config = dict(
    num_hidden_layers=8,
    hidden_size=128,
    num_attention_heads=3,
    num_key_value_heads=3,
    head_dim=32,
    intermediate_size=512,
    vocab_size=1024,
    hidden_act='tanh_gelu',
    norm='layernorm',
    norm_place='pre',
    norm_eps=1e-05,
    positions='learned',
    qk_norm=False,
    attn_scale=0.177,
    bias='all',
    tie_word_embeddings=True,
    parallel_block=False,
    extras=['capped logits'],
    init='normal',
    init_std_qkv=0.0153,
    init_std_o=0.0153,
    init_std_up=0.0153,
    init_std_down=0.0153,
    optimizer='soap_variant',
    learning_rate=0.00527,
    lr_mult_o=1.16,
    lr_mult_up=0.821,
    beta1=0.95,
    beta2=0.95,
    lr_head=0.0137,
    max_grad_norm=2.0,
    warmup_steps=200,
    schedule='wsd',
    decay_fraction=1.0,
    decay_shape='pow',
    final_lr_fraction=0.1,
    batch_tokens=65536,
    max_seq_len=512,
    doc_mask=True,
    train_tokens=157300000,
    max_steps=2401,
    dataset='wikipedia_en',
)
Each number is 128 + 32 x the weight over its row's rms, rounded and kept within 0 to 255. Layers, rows and columns count from 0. Numbers have three digits each. The size before them is the row's rms in percent of the matrix's.

# layer 3 MLP up, 512x128, rms 0.103, rows 108-214, columns 64-127
092:090109142059102092099154126073086111078101104144092159144096195088119114101123149132118164185162120133092098120161111142147111110118105136151119132139125171081120151122159148080114094113174088
091:179167122128131122142132142081066101074124073122031049120116115091132134121160109163115059167137162130166119156177098117149063132174147107107165099042112152099101113143119155071170088137099115
100:174134145151157125124121099085127113079148142081137079149133096090132100130154054133157117144110043154143131164211093212075138205122061153082114102094072120123110145157095121074150129064105097
082:114126165172143120119116102166153189182074065074125142092084140154084131108144118150114163132157148123166117090090117097136151127115187134178103123042135104122122157109115140147115102069171122
113:101086148111076129126101110113102163131126121140137069135172137135124141108094162135145135073180122164148145129147145158100124130178139137095136092089101129111177084083123160141136135133043206
110:125128111197152122091157131092131109138041151118107097137111205132181131165150121150183064141155089110074124115133170140162104177152143153099047154119116133127117117142093203097166151074081089
082:117134111088156115135089162106191071141144155113099106131087155139069068130049154073136122106072172148152100157126092166107070148177106113075132124125176152118132123065167125151111128163093151
094:189093118089110139152156081047116112182134153139125170119118104136163124101120163087160117060096159118097135140077166117171152189088141103090139125143155068118159135132152134068126123179116136
100:194165096217111095087127148125174092170047078129162137183102084134146115150100156114111139155075165116132149135146153149114121190168109204133150130142158145149149134077087104075104084111149106
097:148130148073115176130126195158193054075137146052127167144128162090158130150152161154143114129195135118134100225131124133142162079136103162115128109071097053171100160131120152146115078135146141
098:107086122188121151134102171129071087118162090101079087119096173152149142105100144088115113139194146159091077211124136113083171153097125171141145179215085116103130120124164109058153127150096091
103:118139129167091140141155114104104145106114113159111089092111126079082099114080126142135100173175090103204161155076109151131067123179177120221080156068153149163108141183117114158120161167157089
103:081180137140124136093096129132142139151147101164110149147116130129090111135151149119123088117117153156078155133232140212134031107128136150116130106127088131138093171142147076085176144087090131
105:067077179102152131152096110079145086120159128181142130143114117109179075129157153131122095157093106175143156154149183167137103145154128117097145087114112104075121206114078130112142155134079163
096:128073144112107172148094151105125099168152086174097080164111153113114139091168093213160162103157172123183091146158177163119138138117087159160139124159058167190136111121161127116129153119102039
102:118139101104127088127130109140143142100131115136131186149118189138088120137102115103075118127109182124156139194187115143099093097166135076153093213120130136104068166122102148083137115107098070
098:195112096076084128150093103088121166108131149119131111152144100154121120108151099057113168176156132128092109139088133138103082159131163149152197140086109098119124132119184100123194121160159161
102:116176129136130116114204062119097149083087175122128165106122149119135177065186132135133127122127040142077104097081125102195158183135132113106133055128119075139142104138103117127131129148058140
105:114134185080136137175074127114132113074145083086084112131133180139169115169136114147132134126138153166136099098117115115177128099159112105142087143093104099157081172152103143142130132113057072
095:101164135083113164116176104175157096122108131140153127164127090130141123128093153079083103127197080095120148109162176136139160133130167126190061138116137079117151105137147087121130151135137132
109:117099143108089175123104173139155135093092159117138101125098085092139106068063170140155162130096129123114111137072095156119154138103160191156109129127152106150112117110193127151109122057160134
087:106120114147105121088122156110200119210122085118126119064149122028116142126137139172063104152144063167094149147154193115107086100139100072192134078120104099120136117117080111097155161138124158
085:188124131113088159123127165174114143158149122166224169140163109111125093036149121126144127111190082138119156126154080148103143118159139140146158145090124146147104102114159159124115139138178099
090:118161162109128153147161084158069127172163158111168061146095069102158104073112150093112168105081143203132140097114126202148056129142122130111121154169147192108163171159111098167138183151063148
086:134142113092113154168172079175118105136142171094160108087123045146162116080083115103093159105153121203140174133127176209141157090177167113109116172171081124200096139173103108134066133138123127
109:159061149136133196180143111136131169138178141162143135110096111099077153139166082125141149119162157117130150114163092084100134122126168145116145114109098187206204037080138118128154151087152130
100:140172149124152098120133093111088185118142116147158148104125105086090135101095098124101109104100082163093151156143124091104081084207133098140120156102140093106148143121148174079151103097142102
108:142105106138082164116131135080189120168095085154110115086150108160102131109135075145084166136141123151096149163169170099119131137093118074139141108125099094118134100118153178136157132100102114
095:088071150150119168139076090163141146158138105142097135134124162092193149098170200138139103142142114180136112150105121151169111104147104147146146168056117132143100088107137132152154095207147115
092:156148129142133125157131126114106145127151161103094122123131111085152135058133110076081050179116145144095134146104079112159142108123161115144088167094123064151136129126148183112119168098086160
097:091111163135165156148073143139138146148092090092174151176170097068168140117102133152156082166099152148078098165113070101095105133210102165169111112107124145133111154136110056070137151109110149
106:160131166107131125126104120155127072113128113100121141131102166195149071126144096145113161100125105106196151125110145133059132098084159150124157158110132155208147144108173131150116094142096165
085:127179140105153110106190132161097132097162120116107152127133145056158075090123133145137054093173158118107110137077097156183141104121113090124146124150127137105092142184103151138118080087108181
108:068165132152139147138127127135188097147124115141060129187128111179127119144087110128100140204103109124119201118112106219156173133112141158159066109145116134197109152170164125169131078119101109
108:093140125130173168145094175059159144194106102102118135161156053100136102082150136121111129171087113116113105125124125129089146126113126171147170114186166131210152158125176121136075120102152146
109:061109175163188107187130051111130162133128176114132104131156104154138146119125091106079178134124125131139131187079181065139107131168117147174145076138165119114165147183147147132131158098123155
081:141133133079102156097118110118142100074149122150123129135118096155117188113177126098131133128140172156093137146121111125164151161135172091122151082141161143150170152207122061145164084085125150
093:060093137123123169147115104153147088116130104155134071187085126079145106132056099144094128122131127107099083096152137131096122157149073172154096050168143178146061161079091085112108130138133068
100:128105131142103124129115079134122122110125140119139085057125164190144155126136178143138095115095134147148088141109066186089082117094118160127169169058148084128143144158191101130094142080146102
097:104137116142185132101076134105134134184097044131140133148145152096157105177170162092137134108051087136093120150160160164119162129138153132122124152109108108170157056108128164053092099130150095
095:176140172077134150125146123179168110127146118114153176152111151156074110096156157080104106114152167121125136138070152137115108091106178086174140062144115142128152097106144105117077103139116106
094:146118181092141117103176099132049133144076146129117119052103150105169126085109144121142154069135079121155153093127126061077081176147103102157079111139111145061130155143174156121122117139090136
095:125123182082175149109180125083097078106124155092142106103132144095181106079223119099098126152134132096165160160068161125169117162114134125054144114051085117149153121116129096077137123200148125
099:157077139132143093180096097159097156132173115171075154121186108137136130143210185121148121135139084128177127100156200104142168102108137092132131100048102080117117180123159175102065113090121099
089:093116167120164059091138111089102128151103104163146129122103127098111156145146147121068145148130089128174150099126140121147143124122062092145100128109084137103150084133174043109149116125111111
106:150114112119135140174071102097113139139102173091102089158088110134116154187140106113176147176107123123130114102109098192102187160144110156132145116087133108127082115152135097143185096173092124
098:174181093130077113120135129154131071162108154099084118127142122104096104154164081143097175186203188124069156144151133102140171137104121154106138120083116137192129149184083137136093110130114124
101:222118120146195125112125059129186129145153096126115140151113137192120088084159089086153108130137136110160147140092165128059081197167063173131134140112131129102135085099134117103078140115125101
105:106098036174132138120077101146095069082113118111183088156126099127108115176122122179126154097120084138120168125100124087127119113153092143127163192193089119127161139174177078175106118133097182
099:143074131109182128143212106095173162086123204140185161141120167110148108099125136122146118159088155175136109107119136188143094149103146089113113108030102136105143171102170154143162139107122095
093:122105115121151106143133095082130128068156132156172114154126188155154060144109131059136094060077132146141116083154150141120112162107090108089192174163165104123094112104123153117105128122142126
108:177111125112121124108069114107159136163099156109136105106117127085129163089168130164165135192166084055143184121140089139076154133092118127120168130083117078127123190110131069123182096127117126
103:104091096037115142151122152130095117093178081090185100164194113071100134140086093094155131155138121111178138156075154090101194114092173142147145082119145095126133170110111168127120120162111088
087:072143135138118152127180089164102030152137119107115148118143104130138154049104153125122134114133125137103156077130157156138125148140159132076097087147120175130157184086106141114105181137118139
087:121154172133121156131109153137171143070196169170130107105133103072112071105166138129125167133147155144141103199136096141158076147081093145190161148096176137128146156105182173107128081134067166
098:117140138103101167158102126089160130101113121162166131200105105140185106122202137094144119072134140133044137158073117172146127110142168180095141141168057115128105166131165095155146122108136179
106:167125134161162138154100092110145131128076175121110073126189156114082112077163153080132154138174113104105161154107117123098150100125102170127154089118147113091184142079150169161124087113138138
100:151194127168103138083125105100130058101146129121134136132153136099162164127134163136185103203100109115136166090129142086141049115119130099130140051146098070180162160087133168132139126082085122
091:125088115077134093159175102096113100090174176144179135131111145102163141106132133174130154126095100158156080133144159169130075114144146138041131121114069092173111116165107169171087122166120121
095:092099186072120118132155144112145082115115122150119123193052160113092123174109089092150150145121121070129145153155135213095139167120142143127053096106103179123093194104125088101118085098120116
114:135123128092053139055117163106147073160086086100139112137095102174127162131163137107184125159197178181121127148119087093142110156141144175164133165102128074182138143141146108155093113131140192
093:164135115091092077097127116173156127066143088121119108107126120149065098135147065147196140164137108155143132128156212167127106139179051100101103137086121158145110094129137174149128151194137100
095:153126130089124136145170201128180121136208126126144107135102107128098145154137126106159144187081097151180133135131111158138134153143111088156147015125185114180155115137169132169093109167108114
095:119152142118164108137195046135104083131106114113102190080155176114170100101218063124081132136158072121114115076122156162158159124133132147130057113068160096111151114106160164136101188118195169
106:131089128112159130123179127167111196083136140118158141203111136074124105149129131233117163140172122109179122155108158094114138067111114069148165143092090167102131111153118079155067101132171138
081:159100123097118145142087048086166148113139134079143112157116148157152098130127121047149106136075193168101144085130099162125155127145094108119121141143132114138106093131112093101093156074116106
116:158082094172116126139122110195141140148100082109111168161140156173133090123162141153124099143160132080201082126159116098043139162106088171101086097068200125074167144125137103131149127150145135
102:147103128078104117101100122134112057141112185207144149142133143106101126081128120025126112152117144110160161098139133154178155125177165095135127121164129097140121108105095145100136109170123183
106:156086132125129141136132092131096097167093132130204073128165141100175098102116062128146152152151130100093125189137111117146169147110117134171120138148084159151155164098107101085178053126153094
091:110159146113089112158152128138088109138123180148121141135116142131141097098148120099174185148141078134110070107151214129167144085095090061178155106153087167103188155105153114112100048121130082
086:191189100109113106117133101167110147143120092119164167174128091138133077152128097111106103069084144087100154101141106135169096126174140157161146138100099111152105151118161141135064098102053084
111:114170115144114112167128130117086083120123159086129123147114154073176091107108202143151069089137174142155122199170109161122123115090132100091112111153188071112081144139075120175120129151101103
096:125085141177137116117110096128137152150106097113145159142173138129129165128124023134108063103187092091103135115139137126141131156148134144188103119136092113127119089111126167112141106157139206
107:071055147148172105177139150148158083101203094146183086114129134147139141163160096150151131112146112173116125133082132058077108078145073111125171128170137156201150110111154119158101169159155114
102:117092095141130066155120093129114105120167185177215099117114132124098153096100108070088140120073134103088122077070143192119097133142147137142158115145149172156131129094111191130144144132140093
097:141110063152086162110184104135112129109168131156152147121111076153087128077107191078149126116121101144125132078082206120175203120149160113054148135104129138163144128081106166142080094101137175
088:095116100127044098134181172103107133125115102149189131175165103113148140105104162159085188081135087142098104135144124126094092125128125103160151131111149120086124068169099152179113078143140115
094:107140094169150126122210089150131151113086144160171134124103142113113159106183119133147123119120105163100155095096191110171106111178127097122122133106131188112189106120133143138116145144212120
111:120161120134119114149153144143087135161100067192079126103115163134103082099079112159182097139065143099102130099134108128134164134139109095134145097154081116115170129137118155136158083184092116
089:075151064122106083122129084153082086168154120146148154092096200126176116167174180116142155151139088130108099093069173157148085141089178153121123124091150067157088097103091107176133140075102147
120:164122118172125186142094125118153113138117100128085101104131109148169139165160193144172093165142172186056103144185139140148063110144177165168112160161141166132065094150108137130150090121142155
110:100116206122186134147080148150086129043138141158127056167195146090131139120146093119152084149129115104137122195147110135090113141097036097120081115165115080113125148140121114100154088142136118
108:113125176085130165149121111160111134200169083108182161127104139106134185137129071114138134140124113176092122124136078068160068152208115118121107153106149108145160122076128130112167078149120094
102:069060157134147106093166116128128135145157152156112111160096146114125125147085124117096111141110180059136166142139131167095141116127158092133188147100086132199133155140158119116135082092083118
099:108131182115086139146095147133133083169161089133158119052131161119140204164151112162111090115098135187254155152131154140110079143150122110131117115119075127140130125176178152096123131071149142
082:105117198040123092167131131158113148126167080150161090115104152092136049119157121143096099103142097098127129095087069175050155182186163089158168115132086084123175157092110107084097180116114114
086:123116119139138132087160130119142079155092185111092151158145110072140160143119108119121131159217082133138118158132086139122113138108136123132053088090177128152163117133132110117163138119118130
100:127143127145068120121205071123149106108099182095136098139084081112101091136160134083159235118134097058083096096145146123155157177077131074172074140103082144111149149124139162143126098109177143
107:104102160102104145097195089114184151088136132139069149105149122101157101111113127078121095147153127126106158082135166146109105090122100130164065132126088135161183147099157100096151151161157150
108:210169131174127138165083132132083112126176155142066172150126087091185101124126080181105140091107097102158101167188163102167116115175070075124114135105096089103137139134104180129178112145100147
098:149121090127056123171094112144096123169116140147213169144105150093086203152128154108103138140129147114153075115138167111109096059131191148069190157091111057111116164116170146127103139101133141
092:080076130088145124118165126173122079150143102147216153106113074152120101116143110085085154032137138111081130104167202114154128102146121154119194138136069105074175077118136116146064117099153149
118:094155101130152186166130098107133086084134134143158098114100128140118142109142160146050151108091217167122146124130090097168072138183133130103159136110164107105132143111120070187120088122163085
097:157143142108212112154131064148145111154154162146079116092112136205120124134157190130177133123124095138165144187133144128169131131108135168099076098106146098103154137124140157087126146138141066
089:168120160149141128077121150161080119135108191075173144128134163124122144102091115139115141140144165128082113193120132147124128174092104097128121150120136140112131104123172116100126087089134081
100:139110112103125153088153136105138094130180100093088169148153176093124131163101091152128100194088143198110070184136159103147098116157047206137078118125158066173137144144180137134110171104094078
109:195126148133063155147119146124129164104173113140137107103145162148135146153135143130097056136103156178109154116125099149145179070180113101089109121122095086139114206122066096124094171142158106
097:136118106141131157127128094089129158123115086085128097129155080078183120089146097125135069112135110122151108093142118134130160112140179110121125162161113194142116132164121139094136151123136153
101:104158148155124157163157086121054155164131122075127144142118142106130115193165081066129128123142149150153176160119101113138106115161159134093138178153127138146110131150109163091177107141115125
084:115161115168134185114064110113122104079109110140144199147114126077146141125129129057103141070077165115095110123128118126112098160145110141088147113119117154079181105125174113120128108069068121
107:102092130095102139093071169148126113081119091119147066136070187117127127154116141149157140092115131136048122143078117086124128172117070119100115197155122129124099161083133158102147112098089165
110:147156111138147162087118156101115075107136087089111114101239112092175140106157090166121144065126136126148096119084078165142103087113110102133089100112139109124129209126133116158143082115150124
102:156149147120189152133133144038132131094127099061096169133140141099138039154124123128089140106069145187106093151135133135147082136185137136110117166087201122177172155115151103159181107137103088
099:086101130168172105120157123095113199126101176057164084177146129109086099136112161076191081091078081107086147179134143116107166176141137096117101146131153161143170182151106089127155137144170149
101:175143151132165134133137131114173097149116183070078068113138116119073103134153076093132070093154098115119111143181144127092149150130106156115168149144055103108100161097121136189114101133060142
087:139189113166119114090115140083112131169132090166155114154057095081132115141161164122152113099107166166076122178123106185121075108101160156092121154129100109106161129076104112106130136158032173
090:141128131156113115131203124172204160112163131089103105147098101096113141134150153130101138124112111142113067109106148064156166159142144127114165151117099179131161132129133136096109142202154163
# layer 3 MLP down (transposed), 512x128, rms 0.114, rows 108-214, columns 64-127
106:110141167120098127155143095133128130107167107118128167172093090132111082190111139074077176128133153130113178137130094158146173172169192076121182081127109119156133151161139154189146188168114179
098:121068145163136100168173101053152133167124080151099159130186185126138099090122139100150133116069075149052116094123072115146089148135120126128089043108054101165096110164127118171120145132121148
099:130127106139160169175139127186153121103148125155111120100128089094138114105124138137082145103161116172166184096158097095151110097096098155174103136137123120103121146117105057184117106114124057
086:098131135100140136143093106148127121105137199170155052128172191170214151112108111083143152096160140084185127165100176144110132127138123142118124155168106136102100122092095172126108105183123199
111:123125095144087115067108166148058112127129119105112104144148090121130107121135086127136128101166152096138170117168123195178116148098043152069207055113155139138126143118098107176108120144152053
113:169107121101141120181131098076132083132045155104135132138132123131084179166115139085145154070160220118144091102145092120110198158090131171150114100128150103161134174115053130051138142096127092
087:146164102136163149122114127139104099069125142160135148080123051109194153100130135055096111191105192101110128132149094139113122140124102114146047121071132129118068094140202180144150107110110082
088:139109105150162118136161071129141063076097155096120147131146093178113183098166093105156134179157129093190162138123144129102134113103118154150143166138080106116085093144112094150078066111093134
088:124145202085111119102128152205189144146210136161114168112162165097104126149152078113169155179174112143137129149105164157132128082081210110071087106128189130117152131148134117182162151128136119
094:123132119124067153136145120161081096163094162180149141097043121084133179113117113095152114175138189179107136090145135178112093130074136121113157165061118126124168112072151101074124099139091121
099:155185138102199094093198171122085102201100147186122133151103135131207179141128068157129114167132146127138122112129144123153168118131133124099074112114121108112123117099129163138149124112176181
100:075121171074139091069096136138138125104170146154100088188165111167125156116108164131112146089066113151153191124154171141118159152118158107129133080193124151118077151122138109146057129076164155
102:152120133058203084091087110110137155116078157058121102141105165091138157084105131167087167093189134134141136151142142057072118105129107145112136140139172141143116156125108083137081142116164115
105:176167119121124143111104095086122069105112178111110140091121150126161074144066113107113107124137165145148106121177136129114120156143132151101134111147102154111143130089073147153143103169143099
101:103146150115104141147173089155163155114134136070076100086091073159126148110098087085139117108070136100087117122104087155090069057087133117104153155181089153180102137079082176139147113106160119
101:128106078178105164092149157143121138104107136123106085119138092135177103143109173187152177157150150152068151134134131119156102128121183174134152147180098088160143090139126111126106166053141158
095:090157116114180149140123192087095104124138140169180124098157120172100151164188116167123151165135134107059155183151129118174134116122149158178122066106139117175143177136156119129106166148113100
105:136122109205125141153109131126109110109159135135144185178141086121122185110186079102120137172123091108124123123131047129072160150156151179123159074154118168084114104207135097168155130126096113
105:131067115160057159109115149080120114109120200144154163136095123055117098113063101155220075114155116100136111167170119135144139115118112186130080120098143120124160133118151159094173154138049161
093:137136115108105124146178135095144148093150100154122119069130152128102121105144126102147127129082091164124118156084137151123080129155180107095197139121120137135072157105112125168121133115131161
113:132109160160118186189104115110131156175085138095113103152104063173144113144142102117109180068151104168098121097127111144079150056137172071145105117149123195183197116150072141177163120120072093
088:114192129137130150149134135130078211107133073124157110149091146096147180097114146087058109105159102127130129094153143181103046138138153079112142121111139137144184121145113086117137146155152129
086:158135211116080116079066111127078104077135077110098132128124151148197147110148105199099164081089190118112124081192175140101132236137115125161124092153165185108171131153112135117191084117153117
084:125131138168191114107113130089132165079161116081065085139157068128093101094171125122148116159156150118125119183159087049081134055133188119133119090144091131109151168104115125116147151156120187
089:102173143130083107134141143172122106150084136146123104116144158142074167151136156072175157145156072111143122156129104067157094167142140117122086125053144147137143126103186128083156110164165142
103:126166098143189118071124118154109138132109120143195187108111125088118154082107157132165127076121165137148036149145132151114097144112170173128140101091183175179128137159130129133104125158130140
095:177121128129117110162175203158162152156070120130147086103152150161182177076116092130117044091114114098146152097151103134180144117115151128109161162143122162116122126070146138146145145102109091
104:101140138130114103099116099068071168113108097190121095120071125130151140164122147099106086155126152110126128136139159172055127181127098139121133166105125167125163095175128098060164086124112077
098:151093147100087120168121165072128140125092080153085114085154134137128158142120074150095114124147113061154160141088156146126118175078138128148159083154049118194142131082106133138132144048098037
095:112140151118117139118129157122098133134134102104102069125141100180121145083094102147158165125149104129104132106152115209100158081112064168107191120190131112133114135130114041095153113136094161
090:123097110046185175093129120137155130119128154123121053108128135153145099094107095120198089132126147138140152146137131097117095156098088129154100143140100132150074153080150047107148113113107124
099:118120182113128055144214088165084137077081084136124172164128156113139135172051093112077150122160163095170146161125157131147148109131103122116101143131093146141158120135133105095157065142083108
085:118066121165131145156070135125183176152157134135157103162065083143136173099172141132182187147075114114119137136070125101106149099082106091123131105137122189152175125134147136191082136103114135
104:158113160154110111168142120120081140124099094113141138114071140110066167176098132065163077118122210109112047146123124117088118112130153115098171122122163106086141182175130125116108141105156161
106:197117101097130133100128172146163133170157151094080076145121142136133129112132093103160150130145168098138101152099124126097109132146158124140116109035131136129109113168124136145111097176159113
103:128094136124126094137080140114114173179130078120141098119131182118136118182163134127117131135214110082154167079118150151129132093125102153163115070156153126108143082102161142107153122120133136
098:132126197100129113174126149109108145175115103089112097102144129131053139159115122149098180130086141153170118088123157079169153089128119103181105100096142143068114126189106142091100187165096087
099:151132135094118129115159122146112120135138166101144144090128104130130130185171139205131102153142153097149139162126195136121123154141108162134077124156137099098167112095136160146113153109098095
103:086194143095124149120160102162134094145158157098116138137137101140167113116089137106112149135125102114092143115136137190130095068088112115116127185121102130114093055163137124174132135153166211
098:096140110095127131163123139108142148150101093155077098157126126135136124166190156144100161090101162127086126179180171160081127123082143118172219165187192104145140128098137115092078138121134101
096:144099145171097115079083071124183167113155096133203159131115108129103159136125139098145130133092054087159089133111179105100114154080141122156139129127082092097142142124092096143172109083149109
104:099115146096127096144125156177155024120124117118080189132065110102173122075097107102154149122193149172093101156102103072126129115149077120131085157170112097159101094140114098136139115069091126
093:157086147155123118171127103174159125140087116144156134134155115194107166187101148181138116127092161103122132129199116117099133161112107064139163162136109147164117098150150150114116126146147136
102:120144146111099119133086180114093081163131088108071085128090084080113064124118145128139097160166123101091167126111159155012135089165139162111152137171071168127164099102167122152166161075097105
099:085104129149157186089124143159093150120159178062194110135086164095123138130091128109130073188152149121113116079115093148124106189129135141129120073122146168158110091131083162150090166168108119
112:132222108158156099099126137142162116146106159102133103116153134141083163127152155184114125082113152147152130140105172146207111136175117081144114148140175175079096113142104159136108140184145187
102:152134156141148159145109073117149057143100146120167168138143152088141142089176112157131080105075133122121154123147132125038119145138130122092143115112075146174124114141134141115178149133101081
102:121102109093134112133138117093144115156158149148048132100095145060162064154123099127126138102123094130049142114122109182227167091138142100087072098114131081184110131135071102085116129147160149
104:118109133122112149171112154099162165111114146062118176130144147081088170105064085166144099164132134143214156162149135108087210142131072101161083144088140089101116118100202095144095102151150171
102:107081101063133092132161151101157094089120140106118168149101087160148130134104124182138142204096121048127141107168142126127135115108105137093126112135103162123122116187213094107129139151135157
098:150113154125140116148076164167111055052173154138112151108083096196150091118043105115141094164083091101096131090124097126051175115096126128135110152117101112113163157148115113130084144131122186
102:055115104161098121134173087193149134139112090117121163140120102132066135119104136153119152160077121123105139135097160114127130097124078140131163109104141152177128133049134174210118147139122128
102:146088080146065105130114101105131122145118111123084148242129138157144149136131123120096035137103162105090145097196048162086144100134154119083161105151075166148111110175158053117145128141147155
105:094133163066162109141163177134134139152063099120146079136165150145109090173180135193093137165173134123084147184086103104180126078122108143162105192110155145160105092100111107122129101182183106
106:107120141069109139187157161122107089086061140116145179097167132125138109139146106091160130154102104104096119101157145173094120142111180129070110161178108173163065119081078165134122105158119171
105:096123167136163094117085161130133082160148148130128170145142141114124155143141121104069142124112117161041159134115122162216137119099126156121119123121144080149132153124156144098161091150113141
105:104132120101086097152177132164126171166097102074178170067102111150148190112113156135147149082186103175100086125135171059124192107052142098091137126113135087148111147066170191119101175130158126
106:132053107099174117138145132152106143111130185103143115089126122128072097171081112059128066111152192084159093099157090085149176076114116112171124132128140152126219129079181109130130131149069118
099:142116070072194118120107094130157184125111137126117106085159118161135109132130112179185072114146147074122065115090158170120124151088155112095166073115123141089118201104138162083085168126113105
090:136126113130130135128189097170102099119129083146094121125100139088125205132158092164121104125129077166092126174142149080072161133167105144127151174099160179103140104087148107154118110083191114
113:126137163198125132185069130155139165219158041121181107144119155101151126104048132081131116159088101104100124122095095113128112136125132171098125144154103125168124165079168166114113149080103067
088:162096139153126139095098190127093127132131146164136215104176049122127108131180129151125118147107146119091163099108131134183165107122164205126195128177115114124113166089107038150163113134108144
095:126152099126220131168146123143107155132123100179146165120161180122163104157161121114122095081140187152062119111152127089118115134189140126155176126144095122079148087098137191104123121131114100
098:152071105152134181121127112113101143090009076127145085111124112102160132110123122101164060154104174106118081142146115130141140128150119170104204131096127165072158148109146084131169149172110113
103:142143113124133204096160123111119093125131169106115096097156149162143162104109085121088141122212144143084154139150141145170130087136109110075087122146126163182162128063176174076185102118156119
082:101135135123154093111065089156136154143149152111168132084103156152119118146117128147143124166133082134183127147130141135138133127127175119148159128119122098136103116179151126119112106070124100
108:085124126132141105176108128090111166134109104175140131114088150115155148154085069096163142142116109132087112092065098110125099139108132075087089134125146112097085123059135128111131131160138188
104:086132098163100154103181161086130165121104099089126144169156103162097161112056119152139099123134109133107116120115233073176086041143155110144144098157117092141092095155065132159137129119186085
104:081078084133111164087125111153124147101126117151119113081154114145134128111143102162118156118113161160117185143197123114106084075143091138107124108155175127107121098161093033127115144165091094
096:173103089163138100111057091164175125091110134136102088159137072180105120142117154098118151161116129068169183147131098113145139196120131154156109163134086144114094137170124099129100133156112129
084:154127141159132132153127132147142124076135159106109160202115036114112167171138125091140136131115133083150134087135140088046122144088121087126207160144100110107125142159096138114151118104078185
102:155132153177118127117072123135147067147141126140137107114146105099136164135185128002148160104050079125147147130156159173138091174123109068109099111161115123153142133100110094129230144045097105
098:097158115069083101143133140151163145154129107101097145104123152101139144149165143143122184059083145104142100091168106166101163165121137144197080111152168138160113122171116160151118073081114131
103:175164106101148114199156153106132143195126125139190160106137118081086113143107199061140112110085104085117146078136106167131128162159148185096086099138128110117129175156090132120120127085114116
092:042105105146105156142106195122162129143117161112065212128119152118110175085150093136079127184141167168109154125119085102121146118104090086127073107126106106135119106136124116107150123121134142
106:133151068125088143133140157160101126142160115162087099100104135098120128133137108155130165100180113132135129163201110080099104013139140129100153163133129165141143138111124111127121095129070116
085:165157163122123101141167108232162123106153058109125125096081151128169089162136096181130091178146149139184153151172116111163094146170124143105073068152100145195164160187164120157116127127142122
101:183158083159172157073151119118111107163110151144115131130127095102171122111148180137134101085106181099161102138169177145156118095134100126160093085129191141117144090113092128128142119167141101
108:108140158088131178146118117128126189093143116150120118065180083150134137175193153121150110071118109145180125170114181172070122119110174120119149111061142080152151126096095086136153075129190090
100:119099118073182170163089148117157103187150093117090107071126174087146096169155168056089115147120193141074155130095133165084153182169151129152146105150123155078060069100137117102100156157120144
121:069069127138123113120159113097155151099193164141110118185177169159132165126109115086078146200037094170088118121136130061117148106119141114099096138154152123173189135153143146195117150121098142
106:176130090111098124145139123173161145134174085089115096124084146137054128062153132076167147060147113167134181121097145123159125091160178166105115148144129144176120119040090084145120135178140104
108:108118149085207176205120151121162194163120093121177181121141137116107152157113107084121122104132080164087123115105103123151132079192088162138179139138111134149167135155167119073119083151133116
098:149126092160153126133132101158119136137081111137136048118118122118119157088150179188038170147113138134135146082175112077093104132160113102158127156122125138152146160136159159152090109074087110
094:094190091047115107149090113177132080096145137146120091106132079148162079115147092093131177079140141151072077153113105120107110121133187124140174083100102174090118104171127152131079146109085153
084:107128121092074126166154173162129082109131125122123124160149171084179185158156104078135117138127131091101122096131193113188141132132174044118126105163144137156153083109100131137110108124102176
093:111155201086163142100107140149098144105150118112071114111151100152146142094102099129165120196091123135138088153073132099152076125143120095107102149112159105141123145218122147117074104132066207
114:083125172137144173110125212132090178121132183192108132091118087126106108176149164113138131130118131147141114165085182131209086189127134089144121117114108062116145115124102116141154162103225176
098:144168088137090141141078157079165127138143153192163101132104111116168130151167167130162140142135167143171116091124110158151127107064140164138103088156134110133125095183086122113103132090163121
102:126144086151129081138143137075091110131112094106165148091160123137157122173172147103191097121072123115145141134117115198104135147097195195162131151080099133143072122096119110113078111131129119
098:136164120016093141160072079152140149162169118148123138111101159115095100127121139119105084136131129132083098149121115141170174146113134186122134104115153074146139142106071110097112115126115109
097:125157143168146139111083122110190144151076138082125139177105085119142121121085155026121136117103136127116123156126135065112148134065143138118140132101128110059120142108104163062129164046137131
118:139145121112111120106112100158086176083121105099139195125105153121056137137132170124054151125083163141195113070124133141100167156140077145166135126102162148177149130102079085157111101114093140
103:108091081091142093130153141089138140175132130140150101160125083081156181120137076099174211068126128132140122092115154131073122166126163126167150189187088130108151068124136138120099143112151232
100:088111173140056114108145170139105156121144093098146117119150073102152159144144103105074158096138038110146085096088121211131057113135182121134092166118206182132161181146110113112120108165113146
105:143164131100075126133131151214127131197159154099165135084148145110066134053172129133100129141161125150119090141181168098131105170160145111145121158128092107134093131122120192156096119126091127
105:191104156136121184070098175095162123126136117134155128092160100137153102142103158177100069091144125091107106177136156091144191164074116136099127170134136121116112151134130139104106176090127071
095:114169110190083102125080141133141121113154135125080216061126109147086157134159142143127156100136157181128153150151154110114163092129154095143124075113147083126149203141101081187068135195133084
105:166141073145142126121129101124198128132154164118163106086159106152088101065130123137062088124123167151118120100173136140175119084089089147121086134086149115111139137137163114164154119100158046
091:132089150132185165164115173089098162160087180087057106144147088152113122133151123131156112105081068112159161089140164162149175142105122158135094119051092138115124065040144096100150104148145176
116:140174101138074116144145102130122092161138159140121125128098154113067113076081116095102161119216145148136115119147175131132057127161138131076136084141109159102070102132093091103097134130179122
108:149131179139106127106146157120176120093169123167191138107083086181083152103155169172151116132149152116153143082114153094094233149111117106214103150118135126119113131154113060147090104177113098
105:173177116124118110146134222127101177133095135136165112136144152105147102165127149092139090160099171160103172106124188095106083130127145152102192164157101113148105121137132135172139133043070077
093:118147071148166152097111175130103120108121093220151119121148139136139131083149147138163168086126157183061162155156174118137149124124127146170173079162124111105092172097115051165122056150145128
097:093165098111103045119149128116139169091091129124119177141124072129158201073107146144155136097082149155102136098164188136133116118143137113149131123104130169165088075115110121181071159196095166
083:146111120149092112146111089134136212104153142117093126135088131140197124165146170097140120085125136138152111091133075115160157125069064106146153150162183051134129116127148093214175113146132127
090:133123072107119092127135151078147144137105094168157143118123101096128135080159111159169116171138171139149081148133190085090119158072117151105131160139110110101138079164143092082091110071132159